Part of a small language model's weights: biases.
Each number is 128 + 32 x the weight over its row's rms, rounded and kept within 0 to 255. Layers, rows and columns count from 0. Numbers have three digits each. The size before them is the row's rms in percent of the matrix's.

# layer 8 MLP down (transposed), 1344x512, rms 0.0232, rows 430-466, columns 128-255
102:150147139154148150135163131139112128126125123108139187137109124157138149174138183174117182100102137135139134098090155164115102098153107115096130171138190071208161053143115098075172130114109161105121033129112088145113131165134122148173092094122119132097117119158167096132128143125157089104192091129072143091150145176112132120162103095133149146113123153070137105170156139125144125175141
096:123099167145158146142130158154195159083138135107109130097075156154095146128130143135133157093152121171189163133083076152147087158146128125117096172151145173131136127091141179124150116142184124120057098134095159157141160098154115054149144101133132091153132148125199142133138104109088149100110152168134130177161068093188091134081109095126144090105110072110120108191105150140159133109135
103:120111206133118138146096063170110126111108151159086092101159089100175093128179171066141026094148127124105129159085153120167137167173160121132158085154162126149138122123119067095126116128124127121100122141144191103103131090110124116127127201113130153122130108144144200122101177149161182038113116130118130160135124153157088105114115080102085163193133175160148111118168080146164075108129
099:096118070103147116178075111122160132111133082133144139167111147144136118133142136110109148151092124153087157203125103071200142125159133136104141100138111171114186111039116155081155123098177132106127164159119133087147145059128151100098089105115141179150123106094104143129054103118100169182141105134132126157125175159166111115102119174182168127079132155136127063133169162085099171093131
104:053116112114171096124107136127145086091167125112097133084154112122151162131100053126112137097131107121107144131138146134091160089131118165090095082160132124142088120135116114174134131131116104163111130120119165164086157154109130093153112149084072125074078097106140158130115105142108175103124102135073118150155136127140135143107141130125138207118150086113188114127159134109142112151137
101:157121106095172121118193159091122114111118092162120113140156138107130111074137185083116118108128190103115100150140101082120140128146125103121186140090159113120112138144093153163127141144145136158164131083147190127120091075145208096048121180080164145047108145109119127178094109125174131114190147089134127130117136103181144110111109126156137153169106134131168181152135135199072099067166
103:124125080090131112116116101105144131135141147126191160139135163131123108146041102048159097173061118150090089136148136076151181137145111121174132082097189126090128166147136173082133158136082175119144079127183102147136153166099084081176185158066135131176134137159139138126103145071119117109053181099135162099125144090096185101144107075154118147087148087188083167100148157138125118151160
097:136096141134105176076123067131114198151145099160120082104155137129178160159141088097165133146136136130127204179169186150112101154094105144135167074125126105101129129113157154132126135098146148115134103135137087151077112142151065166107171108075110148106118115104187189136109167119118134121154185135136143153164131152085099080088140115103066161090185141107149143050130106169131057155078
100:127149172101243153190139127087127138152130130078085163169143174142126085155170094086106162150144136124109145109120129140183134104123127170145115136145095071156145172200116110131119100155078102198053124116186128217108107146127133168121151081128206159108090093128108143148089143105109165133096141173117125070082116174104145130194158148162080210136101157155120147105113164090175091190149
099:165096136125143116131159116117094125104102137129101136164161153118156156116155113140096121085164105123142140118131136096095131086117104160080107098151157082125127169125122148106118146119132135163048203121131173116080175107106104156182119084097117178147149179163125130148123130181120117089152112102135182122199113142115178091113117131149109106168106165088166102196160135130150163118166
101:076098122119142119104166152144068175083152197198102146134146151122127147116126135138159099109134179163166124108173214112065045137177100168147127111165098119132192111117159147115161093125132088158166082121133034098138111140146083133172120102163178094147142046047081112117131160132158086110142154118118139129175118101130162138111162121159204118153138081102149114085113131101096132077125
095:114116170221156126102113127048156131089070068147140149147142154122102120127123114071132080154142159111143113170192110122132131118133074137127092077135063090154143090111162092157174158172128174138122062153126199087092103119131143137109132178183137086108106111100116119104103110128198110175112092128136177137156065132138126143148086115187125185100100050136147085099096116119120115169103
102:140165118076191131149082138117116187191136123133087148105121103134163069097118122146177092173183115169100121113096200197157136179136135138129092092151116121156153132147103123172166139157082120130088178160083128076093166112140111178129123069105137133137188159136163110138097158122123126137097073089094122088108114105121093120144114096098120151164170141107191148162101132147188159149152
103:086147128168131193080154121076153157097131114061169105151145183108107162128149169096071115107209173126150096196052166093110097149090148112144077131116133112149189058161113135167106185158179177086099115110105128185130119164176122118101117110161081075128141083094153106105161053107158127098123133158134120137152171157128136145181138173163109121126098112120120136110098101242124132180092
105:115164135152053140126099142176172128140134136115056068148126116099181109105158153117137085137150091094093102126091134125142164143120064117047169134172097115160072136133121142126118108227169124112162208121099181161126123101115147098072178092132138139105139121140100182112107142183143127146113143122095117131052120135116138088168105176213122101061144068101065157205072169080120131153117
101:133144138174151079095152182114166090099148123158152120174160161131163082076173162140135063168114107100102100116140172160130095125163149146182098132084150152181113157170111151119125152134118138101156117091153137131173129044125075160143078133056179158108112135170144107093126164111111118148188151114099120075140107039165112150155177121084156132070093074172105100090135130127127159153152
104:171150185168187129102074106111104096122150095089158047119092113138139157143111094089177142114095072134116138197118089183077120109126173115105072087152174071164099112120108126140162121143124129143150089105143099095187101176174128085131125140146148115173108088104104152114087196143145121142120176177139146155150123111118094186114179130152126119121133115101145129135087117174117145124092
099:133135109095161106121135153143142098108125104091106111137141073122187150129120147035148152142131141154119110116135142145164107137123173143106154136141175129113060079131134087194139149130128138164090115135166136154170120112130141153164107213166211114182219070123078110130089095107115142142128144168112151143203090108154123146130103093119128122085092140101188111192132139125158189116095
095:128159164120164191103089164145116135144120128108076090118190136110160134084171138150169163066117142174141187120067077145130219115146150108163106164114107193127075169080132131144111137085140095122120138148132078100142103095164109156160148166186121174086155094112090203159142121120115156190139120159210122161082114094166138126177136128080160139099119102148125134203118103131137097155152
093:115159146123097113120114157106113128120112144161171163086089147133167166169097137085139070167123164134124126095108119076166145089183102113129113029105114102119161125055110154147099177092138093149144139113156170130177080083097123125158124111113125136148099105146134133107146122096132103149085157152106155117153136098068122136136121152177151130094202145168138122133098163139180180085161
099:064157096099113155167098088091152105173161109072130125171133098166163129124153092134062153111172108031135114067134102106114146124138161166145089055138147099143127123162115119123156186164114094067130118112103172140087157102114152147138171197175118158119140164132131167197140123191211106113174063088121103055150102122114086138102095144085120179140168083212124137105137129140102094163079
105:168067099154138127135092077119077181091133172150103172129101108148121115117129127120130154103137059158103126135121195172134146169108150151156133127146112171114124159109143150072119138132111122057137070145098104081134161178119114187156127138083095121114095073158117124134194114156103137183120123080149122185137055067163130122114089070121164144108117139105117138107095140081148132082090
098:123169122079123095074109108195126072133119139108070119177157062120148106188120115136094064182100072106162118093109034090123176120163182135142150107085102125159099097145163181104147119186149156185075138131163130158180182134181136174098094121131126110123088165122156121105199104129145131104150145145189074145169102103071093066102122159174122155142127122133173143128162135163106066144176
098:112149111109066129135165123067174081094168112164118113129102121171195136144100113119135220130105164107145139132058087113152142156081121089149159119106117093170152179110102113125137117131137154141205130148190120129097103112131082062096113131111116156130198100200172123139120144039115151095068187120100239175129147144092114153169168098122118137189079153152079166137127130059083096117131
101:089153127118161177160086143159123167096125118135138126160127177106105154158075108127199130078109152115109107153079151128065073142114149207116099140108180137160144179095114047161125131149171158115048058152085090078192143139100151107079087081076128018127079111195090139077151137115173135116059090077124128156065133155153108151142137186153119158074105159128120153105188131104163142111064
099:103153126190155170175143168124128178131077116113164116128153156120107148136112153096115123111100080179139046050130112117107112110102147132127076135101030203128093095150169132112170131075094155109124190114105143111089160129163141147125141110131103100158120165102131131146130112015164117133118102093108121156094081144149145156138123139167123154147143164097112181150180094090130140111113
096:167105214125158124105122159118129115075109143127153173207090157117135172098160127144082088139125125120075126175104145097141119164117081178102160171198128118125120174166120095170137145106166099094183153085152106149126106159088087119155119083125151123148127159125127138135046070135175120141166191117075079151105152115157117101175108079149125138094129195137077180094085074108141119134187
104:136080102218132140097137126141122128080086175114090099156141106103087112102180159141099100200168080132120111200144151134092135111153135145093073107159119125117138171146094175163104137113131079113140080156159153169053115155132108099068154118076134146115158146095151128095063094104125116211140182166182123097141146154154089174127091126167114111139160131091103130067117135118161154173143
099:161187125093137067118131107130152169104126122135115174168129141114139157081129156146168106090156153084108141073102083138107136181122176108164139130101120085150068145166151135129147137138112105090147123133141114181112153177105178148103158135137121078159044067107100102123123143167136143177129133159160079128088102108085157108081166127149092094131165109192091117173116175128188105114151
099:119110141130144159084090110155086127134092062092120105135164144117161119089163122163127134115117144142166085136091099114143136125136098161105112106138132074126112102131138081103077112115096102150139171167118139169159138176081139157052113105134102093136105124145129118101125067151078105126142134124083081120144157163170122116149109173168128086053122110127137147168177161165168146112143
102:078133097113149108145080117078144112145108099147160088169059087060121102112076176117161163098188154119102128104171148148146101102166105137146081090107135128118184144101156102136067156085176129080055167156110094138108113143147141181124139087178054195196127157102118128099095092069174069113060129146055117115105088149109111132143095134093133152121175117103126106122152090179219157112119
096:095084154141186124144107110184119124129099203190098083096127056126138056089111121118129129142146090149128102106096128098110125135095109142177139147182058068114099104092132200147145057108065124137139127114108157103079127140102099112125130090125116076066108171140166147139063189118174092139141131131118102144120106171081175152137105163114103088138118094201191141144079110140118156053089
103:117150092150091052152148152089088130112124140099123164160127109108089174133159158123144123101121069081138161128177146128213132085157123108138133118126134107103135153068109158138070113106125116104160118084154190064108203099128104092143183110190151144139148057083137099135129127089142114078065088073111135130137160143073143074124157130157109151164130155112139071191111131142064147131107
104:138106101120130096165110134151152102145097124100144122129142115126124073130119092121102116140128110129140154138141086146160114182080085177183052087097094144113112120107145144128184163121192144146064152046134119130096107159178164167050178040144092169162141093115113139090134105146160078087127067151121110107076120099120109093067127153092131161108112126048150137130149126195138135142137
096:180125101109157134164161120140085163127213077101137131145127113146112220087114097119178139078125110147114147156117135164148153113152133213086142185127128109132177173148127125161062095122062113157190211103088157144179159130067116149138115165129166095068097126106143122110129129169148105136088108173068121088126160096128149167125119115122118119153122133066162104118108147181123160139135
100:121116179132123151134175082169180135125105079201113137085152134122121120111123134121164065161139169132159111149170148083191123127124131075139163160137151132132138123127153096154105113121100191096146172205145088068093087178096129113098152092149160154101099116087131118090067052147167128130099162129187069102101131143113120078119086144182129115201114108096090162122085089153126104196143
094:115134133167179146143144067113148163103133088120127144131149152171150158139136121128083132155132120151140089120120155103122157145116151127128089100098123120197157171151136110158162189139100112075101093164132123126140149126115159084147120124129089157131145102181132171111159104136090077110168135115162114170150172180142129167137123172102202129105195107171089128121125100118170120113133
# layer 8 MLP gate, 1344x512, rms 0.0389, rows 431-466, columns 128-255
094:128120098110092126133162117105159147075156118136189113137087102084131122136196191121105105123127141192138166143197076203164099104164108144161071138118163128120100123096154138110120192123135140112154133058150146160128087085165115088115080200166123132175132144143151123184149080104097136066119132101176133132177151142143173163050177145121160119129099099093150135145163120119085163158090
099:166128165107092137223135141123146135147161148107105109125119170090154141162076151151125104142122200124137122128140120101133091124142121128149111156126122172122131166113082112163106124117141078141161115171133117072226155103133134121082115127137181091141122160154159196080094141080149152106053050155098107102095071158082084162114125205195116096150145127116133073128101166082104116127143
100:124165188088080092167136084115110206120099110092122113160125101164136135145122151143110123106167190095162117123157124075176123097143167145069146171114146126135104120131084032135104193122149158128105107160142066160166087157160112047118150086087156137071135131155165174143176142095153129160112149101128147178072108107133058163125142122107096138092100168220113127117098159176122118093113
106:095181113145112127145089095119173038126123087165188121154079118133096076152129155100162151152117140174164156120185134165118125121116106157144139054135128129122071083138085070082106120127171131144115156144050208128166156101182095147091159176151152149160123090166150131185133116154109125128127116113147109133141125143161127163204150107155088137120146095118111120165060124081207124174115
099:121143101121138209184169158127097148122095086090159112102075151084061103082096105127115110139135122146137176160040110089158154125121095111065115170116146096143112162156156146088142138196126123112149107129138100069161139114121177115180092076147172135111134127113095163081161174169152136133149168136109136133103138153077157133133177104116089163121073128107098147088161138145102069160082
103:135122168101093141149182143105121143178129081176151124105141107081084120169107095175113108100143155153070080176122171094094179165102105139125133157076102119173122141120087130156143142074154112094139128192199118139069179119104115086127064139071137089130121124045150142163124127112108097093106150161126209123131132163072112078107104151154162129128103141022132119100149130134117140162151
095:155121103143150100091084146124130142142076163133074110146127119101116095154132143114088123104109172109088128146148100093146127197159108068127122053100149121159117133182078115075129142125097122141135106166112167126142060163140154170180126085132149166126088145081136118167129147186050088140151141162066107142109140165133126189161101158196093147113138158075149161057150152112098067093076
101:128139142105141136165075133136154137066114111115115064099139092137092167139181115134199140071109136110134074129128088118107156164119156114154139121148149160115105182128172122098112125137065103089072170135138138098110101064140121091090087140109103109087167143125121164138154098124150083134179144119060103179138114100102139149147170164110136115142057102141145132155190126174136166123095
098:164125120121117101100105143132149138142076094075077124179139093210111098119143175110103140189065158066068143111101165000068117094158141170097131098127201124117144187194157135157126173158111139182148139149127142191100074100135142112072092165105149176182160136164131169173106134082077128141144125150122124148140163078128165095183125122130117118110114168176092099149097130147166073096145
096:119088198142158106145126144097155153100197104100156184080103115112161127159092169115086117117125164134005127169156146109196098082110132115115151106117092100123082165137149116111150157195116096147110115098113104149140087190130186106182163062093094182109138109142159161085115153087108096116125075141074106147108155106073140097101126094130103139169161121110112142090089155129123068130099
096:120136077132170114138152155151080129177080132176085097172097129109125133141188061120103160128150062150101060079122103162094064132034123117132125198141167156161094136116127105132140121128146100084133072113132109187156091146189177086113115185181121138102112108152166139134148203129150078179166095144138126109157103119108149114141139134068114135069169149121108112143118092162118138106149
107:090105121081117168134152123140084115105125122204130110054142123133106177090142076187149092094138141116159083127158154178093119111109128150140091177177145129105178042159099134120130150149088143104127090176095142159171115169149103115149116093122144169093127115158121102159159128113111105142133175053116122126056096068104133148147107164148157171179171138082118151162188127104081143149139
103:133153166071113104110173170139090117119087149102096137173067142097152129164182080160124205131106122192108094100074075135084120191077156117096145116127104156162156119136134141170163118184101128163131157188158095162104117163147119070170138179096124093136131069157068143084119176075184118085142173132050159113174100130063110137171143086150148168072110115148142097124166091153129156074155
103:108111200108148118159091144170184096140116103160106143116142166206151133115128126170097115167163146162140085136103135153114109149133172114104121164132154152144164137121106100128077120110068174096114153088114120079128152142190192148149137113118185124158155120105136108122158124183080160135110172172125129147130142101138083138075079102135140127099152092131131150151176133169121119136082
101:176085159173139050114052174103139127154170094081124127113089134119175156163103119125111125166108133095172152166115163142118124144099096088066152081152115133129133031103185108107096105118124152114121129132117123060100162172131124121152140124121137124167164132135091148121139140118148116165125162198132141140108112148143163178130096090181147133148034114200123122120106115116080155150067
101:185158149080054164124118094116112164111118156146103105130121135110134162151168061118137173134132126151129146167143124126138093139127198146078120158121131191065119073124185095096161112124126098164129157088132165097184151140158138150107043093117176153137130081078094140116087155151133133184163127094168131111136111127129133226104055132106090149186114136092163077177142172109142163073122
105:169139119116182149082163077122138089148128103134067148128143159140113159125137140185109174105114089204142146088140184121202152106171104160094187123088177092130132128133136142093129115141172149125105146101166114160156113139123132092153097093071105123087099156175153164136141147151114100119126101086150091115178160126098145140149123083086158120142114048074130110149087137183183198099160
097:146106060122165156158112118056116066052099061097117100085158119095123100082129110104137122105124159134072129190149117127176069150134188170131163098086116097128146176103146142101091146132115143092083111079174112120052137113106122179087108124131092159169137131161151132125169139126155128104191177081109128144123119212149126104122140136112122106107223178105156145092166134064137153125136
094:187158097107171094134153094179163195147095123057118169102098118160150099103150137093101065114150156148141123136104180165149144105156169124145133104137090174156176110130160072136112129147163105141088153111143083169144137069141096092120187167066152156190117144154116092131117086159186163132148107073120070120080086119110147156147111119125083142169135133178093089113101151066108123095140
100:126105176100134160057138134162130112111166150116126135097095150097089098089124125135172161163101137138056147139175198109112184092110066140100166125088083156132096092117108119077066099117141127160106140119130127171144091128130126123118172143161115180106078098119132114118131131217133126102137156116112146199185151137149133138108156147055156085122111121161114141155172084148179184078113
106:139132077190074122116134172092070137087111098101125114135141135085173159169119125130057094102091131094085117121097120131087152122169111084086161158092106141090085087147153102110130170124113149136066145129134180140121136100131107111150148167091159103156081189167144108149162137138044095184074207162118163071169129115079190129176120113142166150124127143173158113128163184081123077113109
096:109116137108134170121076123139073119113103179134139147147193131182151104182111177146139129128110128076165108128117152131140136054128140198145103137096127128152119147160123121087148115127068099090174122142122180120169112124128114054108122183106136147142103194132125114129149102162117141182134102150123129147134130082104137141155027117150134096103127109132104105079144101109077065144124
097:082129139116183037128137124131089083102100220063145111106144155145156171159113176131155101144125051118115171141139126162147121103118102090139142104119124169110119123131117032065175163085108140102130179127106100106068174152167144101162170173070128167083121120119064133141125150088138095132104135104115112094099089119068144193139139152098101135103120093121189119134103146189109172101124
099:080099157156102100125139135143104179135072135098143079151095128063130155138169067099071131156167120110066131123113166108166105159115135097144107127117095118117174137105099061146144088123096146152152100125094147137109140116113124202134095126130123138142107084104117149205077098183114117119108104163120065171071155122070182135135079153095171121183106126184164086088133131140124113094098
099:204073141124079070184067144173090114090093154127168199159125080104133170128150092150111172108119140153104130146153091116133101114120166080156133108170112155123146079139151112119164164093129116134109108110131102189112136146092128115113162123127114129135162052161174117133109137184129121132172159165168079060080112120113083049103140118089107084154121087123135143136145165134053100127174
104:143196125203116155058150059158176196104131137097199111049107156167122146115130151117143089100105083077132083119183127140082127188112093077127157153092197135116101143114142084147070141092084128081173155061129140109105179114145151138171108119101138139136180170113102206155117128166149133124156091126175175152111146139075162094123158099096162201117121166067165103114167096140099152080134
099:178172099152045113125114118119157177111133151117137079123154124129095112169103124180134159152143149181116084143090087073088168142147063098119112128087061118186103156165075133120206202153141190111154185152105123133122221126097133141139123127114151187127119108190172145111116089173141124138067101118139197085159145087201130164107152077132138167099162120107107194110078090140100165082108
101:090132140121088130138121151149148117166152106143142112159103153112121225124159124124123174163068118115163103092100179129161098165000146130107134059080127137145122149162185124132114191127115130149127129146131099141098137178119067110153136130154120130147111158079124131146132119165139109074094123130127110163113128077121138147099115104176136108126163103132194122127174098198182101158136
104:150122171094121157109121164125127168150129179114127164114123100148146143180099094148119119140140155141146123118137130130132169086061094143096154116109131161118163143165117067130173104177132162129146110133124111078127065114163152126100158147097169063120182142152102109129164139191120108124076141077089110152179096194112156125127135119123090112047177123178054119080160131104113133130136
101:154109137083150131128076167062104144142140155153054115123105144196150087163196144148158122173089178097127125098095122111124109150094145162150100160083163139126109086153055091097133130103139125093118121174143160110118131120073138157146069091107192139197153084143162128112115134160112168099129174120102114144158173145117090108115152177174121119128136102120110154169136183071167147096169
095:102069125120108139152184156100143091218112170132109149146141146165105102138147145194097117144132146205073164139174119139113122165141138136117100121116139113121103136135188108168144084111093091165100101119114129159128078151148172102084143103160109123133121129096109100073164136147145155114153166130170053131118116123107054199135152076139117115123080125159081118183121114113094112158129
104:132183116170132128090176110165081137149168145045105153063166076101106109115089124137130121091137058108088130113132085104042115070124133131123104135113126134124126125143124104123108148115151128107116165151095163102141111105160176173117182105150146135111090094136141110079117162153112112182118108164160126142124106140139092091147125094122161117121167086120102110087095172171149158138149
101:125096157122037161139112074154134110144132130104089126154066135067138116076114147138211172203139144105138077123138097113153128161119110190080192022114117161165153159127110172147103164171165120146119118107146155207171133139160164086117112148092116158095111168152149096090177190133077105133072142107100164167130097075094157123152136131147157126130081109157115127145110088079143134055127
099:133084111110116117142095124115139125179148150176159172146102098136090139088084140154087180158163146148149104061144137047125104176148107079117102132119133167084069140153173156088121125114154108173143094132069109112079137156121145104106095139129137172160111133130160152123132165186143120164135158131156112141068080123110101166101132097161104125139144105154149116134089113184107130065144
101:159154125122109106094167145125173119102119118138151171164159116137131153151162104102107141181097130093122079144168096101115100139141074093067103121194109059159114102187185117153100144190144096145174067209125177125162126151106141079100109181132136118180127083128166060123167111123174176168182129110139106140146135153136128133149095091107099103155121134136113152143168130157149110116168
093:075165100149130092119070096180104114142108147164160078122083126145160119075148153171075099145096143114163150125057191153110091145105089082135156137181151104141124142115165160118168134076115190128132111130097154112126126128129151130133158099117148085093013112122151103121152114114098110116110164075140113121126178167063084122126181154065101181134129150112122082099104190140182145130123
# layer 8 MLP up, 1344x512, rms 0.0408, rows 431-466, columns 128-255
093:081154125112062172152107181167093135143128167141054115128061123119117129125149129119181130148116125186140144104125163129067135118117144209079152136092097133040167142091170098072114122107130188110092085143164128058112102127207101122148111151126134136097116114098169111147063136141107120141152142168140176151087142160153167130097107104171125121131139162159163106094177160166141115131137
101:097202151091079131114070152123114140104128116129168110107164144077134073190088139146193111117123192168103126144099127128153110161150149128162084121145114106091108156087161119135099137194134107079158127152153143106163111140091133218134153150151192151142116093127173085109074108156124092110141129172096074129103146092178080078065171183174020177170160142151085123089134102105171134165122
097:158151156125133108177177103101131127129136150134112027095093117058123111129109103177147107121156188163101151141132159105144162161166182144162144156137126097198140104103080136180105148177072131068111083142162098126096049181073129120170073155115064088107186090092126151137097161066130140080168139114151105153076150130122114126105128125158055116075170130137126143086089147166111127138117
106:140171136117106107104125169132098152159173135135102094111094130172124155129110076134166056133155079114105165088067155132160157183158144143148139114138115165135147137131139149146133175099131173104148092111074171198128104163101117137140117103102110108149150095152108163177127130106164074128089152156113154122103089074192133100105145096172107097158093074133143106164158111116116130150127
098:149184156124142106088132166084180096117116163143109121129130150151094083115115094148172107121103102143149097155111113191135115096089131188177111091074127133132137099090142134079143087068120096089106148107136145138048095102129115095072147173064134100146108140118100111081138080084162100127123072102050128141154123095120143155120150104060104137115153075131161091106118098118123133111106
099:123116128173096111077120146064100166155137147136164132143093158140133105134092125102130116129134101095123138139150088150139153102112135152113112144120127109130099106162138135108145152120131152071142136125107195125139138127100134115072101161058170143168102153099131135082092105098188074156142150137145123108161103168103152111147124110167082103070090110134137130140133130162121152138130
090:119080142092071094158091176129149081148149152142157092152085090153154128158137193123090077151105195146125112175150060087163140177125147053123091117125078141154127143114075130160161164095174135099130086145158153164219082148105190141114086129118154139158099122103150159128112117081112120092195082155102112134117100132117112121154154145102128154112120134166172119146137114171121122141075
097:088097162148155069080165077178140098223132145124227125079199135094159148074091152144125093171117105128133129150109135183126113091109137105136104104124039111136116117139183078149066128129120092110202117103136126122124139157104165113205143148154085119066190212184088078136114105112162126143114108159122119136175101109108138113121174142154111135125091143105134111159175124217148154122133
095:162143145180125144119182104153074088101075167098114098070184102151128110071095160119145114133100141074181154107097117156104078089086123144138096112179108119126041105112100109070145122123130135150122187105163102179133154094087147130184129110164170109131069118118102133076135125117149100158195045094126111082091109132178133133121134155167142182131141112071151104157115091167158181169116
097:152129156123130164113102068122137137123119138122151138107053159106139074090165141095118155102126153163132090103088175124143119082162097126118110151130142131083100143104227129134166166141123141119115152196152064173112104134162159189114155112097103166149158079108144120125164134110170100112142092102122134112049149106121159120181141172171078127203099141133087133150106127109055132138158
094:200110126076102176089095124123148165119093155157130126148130149130145102102091133147127190116112149069118170138075152137079158113145119143160147139058135135076115132160089106176064158116171072141129154159109140130125184137097117097161126149140147141113124136118138062097038173152106134110091156210115097115096112142168148110127120142157142163107102174161193142153117164184161111157123
106:118075101127160201167157138131185121105095146128126153131153081093122126114194187137102075162109143089141165111115106176086163076130107140117196105125132149086179098098107116114119177164100117129126100109098083084134132094119156125143091118121132154135104119064120121124170153095087118127167165145120146164113135032110161123135133199158131096156153162094094153103127139126190161114143
099:160069174077075137142131153115153101092103074154140124117150095143155117106150075191140157131149134130121119098104092130134152144148169073081196116169118169115126109115129102147141166120143140137062130112145161172086132190128184158141123155073109114108119121180168139118136158110091120137116193123151155138162067110110136112094189096165113139107137142122159053082155170092151123188138
103:136125165109134164095174145121128065147142159076113097080104081131149124198100081141104189153112116197143105118177218127146140137090083077120129144125127121118115140148126097139090123198200137101142115158160158132150125158098121142104149128129132109122116153119062163104128142144080161057112174109102099108145111147182150151124132115103098075127080133102128080121153066156106156152141
098:117140119122118140145119144167098105101173138122144127165154081151105106138166113127127120118138199150129116114061105141123113137127175128114114114134081066108032163139095130106138158151136169153099094082157159184132126046154122107096138120090163195052098168080136086145052085109131175173130073195151157107147150124134141093119107148099128146107175188073074151141082141124163120130098
100:119072087176170146131052089105101140088132180089150126110132084108118101115097153132106104105131142130112111087097107122103183157170108105168064078038123159138064135097064103137137116114134115099110119206103068131109110147135136089163173144126096118111110169161116101168172138058163155138095134156116114130135135087099065092113173164129139049122169163191132116094149092092112155106134
100:128170102108169087121065126141134167130096143151087137165160090157150106127140139081090069155143106160113157143110109128115140105122133097160065121135125104130117127153114127057094139102161166075133176091099154085127125133154181168099133064177112165163092116079108089148142179115130141122099105144177138117127161141117130160104081117105124160160169083156158104146169114187097135081118
096:155144081190175133157086157157106128188117140120118086124116099132074165143173118123143056169083139144115154166149149107116067146132124098142193116109103164087127103191159097135143082144140089075134083117052115139097105148107124142094159129140143032054166142174111065138104116127124180165102127084120090140178110136076087117095132146141121162117143175130115143141134124177138104112120
092:096136128127094110131097139153135185152107098024154149101148134119133098062141174072130098129143111192172121125150177152133184143158125150115125203073119211191108198091135138120194173107119161117115105152140129167134102096163118107167167109147118142121113133085129080053102148157129140135133115099161191138098133169112183167170133146148156159153082110096108111165112067085107121198116
103:195066202136142174138152220122099137108099089151113111080169124117097148117106112128153101144054094120153107117134113109162075173126139118089121105133091189075126100082135143131104088166108108105175155110144104123117133160126133121085162113131135134176079167132119115102109143140133102090113190165208138153156099126104098179106103152105165129173148121101125100134138136106152087156179
103:073095105121106143123142149145088114058126182135190132115130125075091112110134132116153138065009131098100124087104081086149106123139115193097144101108137141139157156178145081175125131160113116112145149152142092106107093166078139064115109145127110146124155141181160115141101092078080129134134117118100125128155121158137180105156154093157101072151160122160151085074175140090157139166064
095:124206143125132134165112173134076149214089135129148162098095184126126147114099143140134094125173146127063117094090120170098172108126117140168105128141139048139123101140127086175109039170090061108110161124106062154123126078140085085123137120134098136095174070120141196133107170173114167162124141069132122114144126115135119134157128123178145153164103189119116169101188061164160103142131
101:151125062174171131115149115145164133148152168152119131116111122183146126154123105157077202096075110179196170166114144127111120112127141125067100128070100096072184123120182138121155125172129147081148162125097104146230110130120207124169128109171105130075126081123131126148141124176086088074157138094093136064126151139126108133136130115088146096154138157152150147142051049128090111120129
104:123146148138155061126113104200149139184133058119108116151086090149101174155165108066162100072172179102105133124110145151052106107147127117171108109128118126097153092093152145162105093083167125118121091141081210148115106086137104139180168122101079108083159089148109164104117136123087174089134148108093160130154117131088088145095125142104113130156115149150128134057195163126102105154126
097:128104148063114118126175148152116158144135076090122141087139118110108153114167142168104150109160123139101113086138097092137137111107181126112107167132203096117148136155062109117127140155131096153168059155139120133109145125130065137118112073160121114142162161119141113143154068120062054114130128255098156159151105152173156114192183119113130111106057113159054127086119164172143153165106
099:165126165095159130134137098176134135078107132097112141141149104144139125153132097176124185048171165152165130080168109105068130118069094103135135124138146198140119159176112099077083090174132092121108140144165164137070103147128117162096107090161139167144121148188130151161120184115121107128129121123138078202146089070179122126165161104137093100079160175148168157175093136163113104157045
100:124123172085132130144061104125110150121158172159034086133143088153056095156086171099058125121145118087109132109152081156130109110159098087105115101135098146073143133050105207162094143149162124103105119132168160122081173079162138124113091157123085142139136159145082192120140127137091103110116119131154115119147076138134110111150155167102138154095114172207099085118180104113074140158158
097:129101063091098114098086154080115145113127138112131081110145178154184138154091145000104138126168130100115134123116190129180057128145144156209127118101141106105135177153177108129123111113152083131118098133112085097160067106159187197091104195104108141104132132102078115118084090059165125126100085144155164128149116150113102073138211074140107180137136138080093076125100201115024151113187
105:159132144138162182189109131190184134123122152128154139102146145135195145120147142206121137133150069087138104120147157146107070105152069172081125119173119154125169167135159143093118120129153139109137092137120055171153117080086148141152105165076115140177164104121096106115137194086100111109126203152136095084118122082165184111190094130135154192076131153138171213146087130172144133177110
100:138099126088137088115180068147051141095110087102143116132089144117171112105114204146142145103121115091150096166156115083142149123085105101085139114159099143086082152117201122189119150135118183168124142071157085140143067161137142101114163099138059148100146136099094080155165171102174145163168097187157121124087109194158169092116104183185153172018108102136162081174094112210164116116145
096:151148088130144155107111180188078072120144068138173178120085126066141151127155125110173132120139205135119140066184054136133073027106150142135159124179129134067121053135086109123111146140193128205079148107103119123153113120128138118096134131123135107125082118109107116160131128161153111143115111152158118133153100099152127117066115088131157197097099151134158171154128093141133152132098
105:144122186109160140094149088173055137138117118090096101156148109122082123100151103099186164093140134096094147162021113134134094120137110173135130109087152122157131113156102161148155136156140123091134136159132124132114119163100111170139123128110165108113152073144137122158103148121154142099119143129082180164080138088151113142154143139103159083141150168089162121142124109155112079137124
101:142179174171152139154131136165083140107067176105099129142056075099147180087142100132126139130107143141148110174134115134076164144141120128134142174221120129154093135136134145093112150089132123157109046129163124066142139160140118118124133100179144133104127172191104118047090118112085149093107190071117149103111114161120105143081139114115162164172138054112088178124173110136086085075135
095:163181164113109136127130145098104114133170087141155154124146083123094124142100154137092168059145096115147182117144183118112125125155081099136138149099088077162125106124099137152122128188109142155145123125180182116102172142115078067137172161152163226142149139110127106168103131111178137098148145134143110195134108121157165098143108111106085130195098125163108160128087126145124202075085
096:104139093139126144133095088109182145152092116131179121101134125114113177119110121150118109108164110138155062167076107101193110172131133145096117065147097174128132192137172146127121141172132164119048175139046149115150114135156115175181187125127175056111140084159164159146147147138109131152174094156071151116125127214167106093166202138113147114088163106136147124168150087123203113116107
094:111075150076141120168112109157129080117148070102097091119106114064132103119069066124136159101121199148109094107112115094135145094178102154173152164058115138124142154152136121085110155149088163103113163082141147144118163150176150114139150103070165128173101097101089108119147104148115197138094161095104073140154085089150115092083134116103077144140129222075144170128148162131113123148099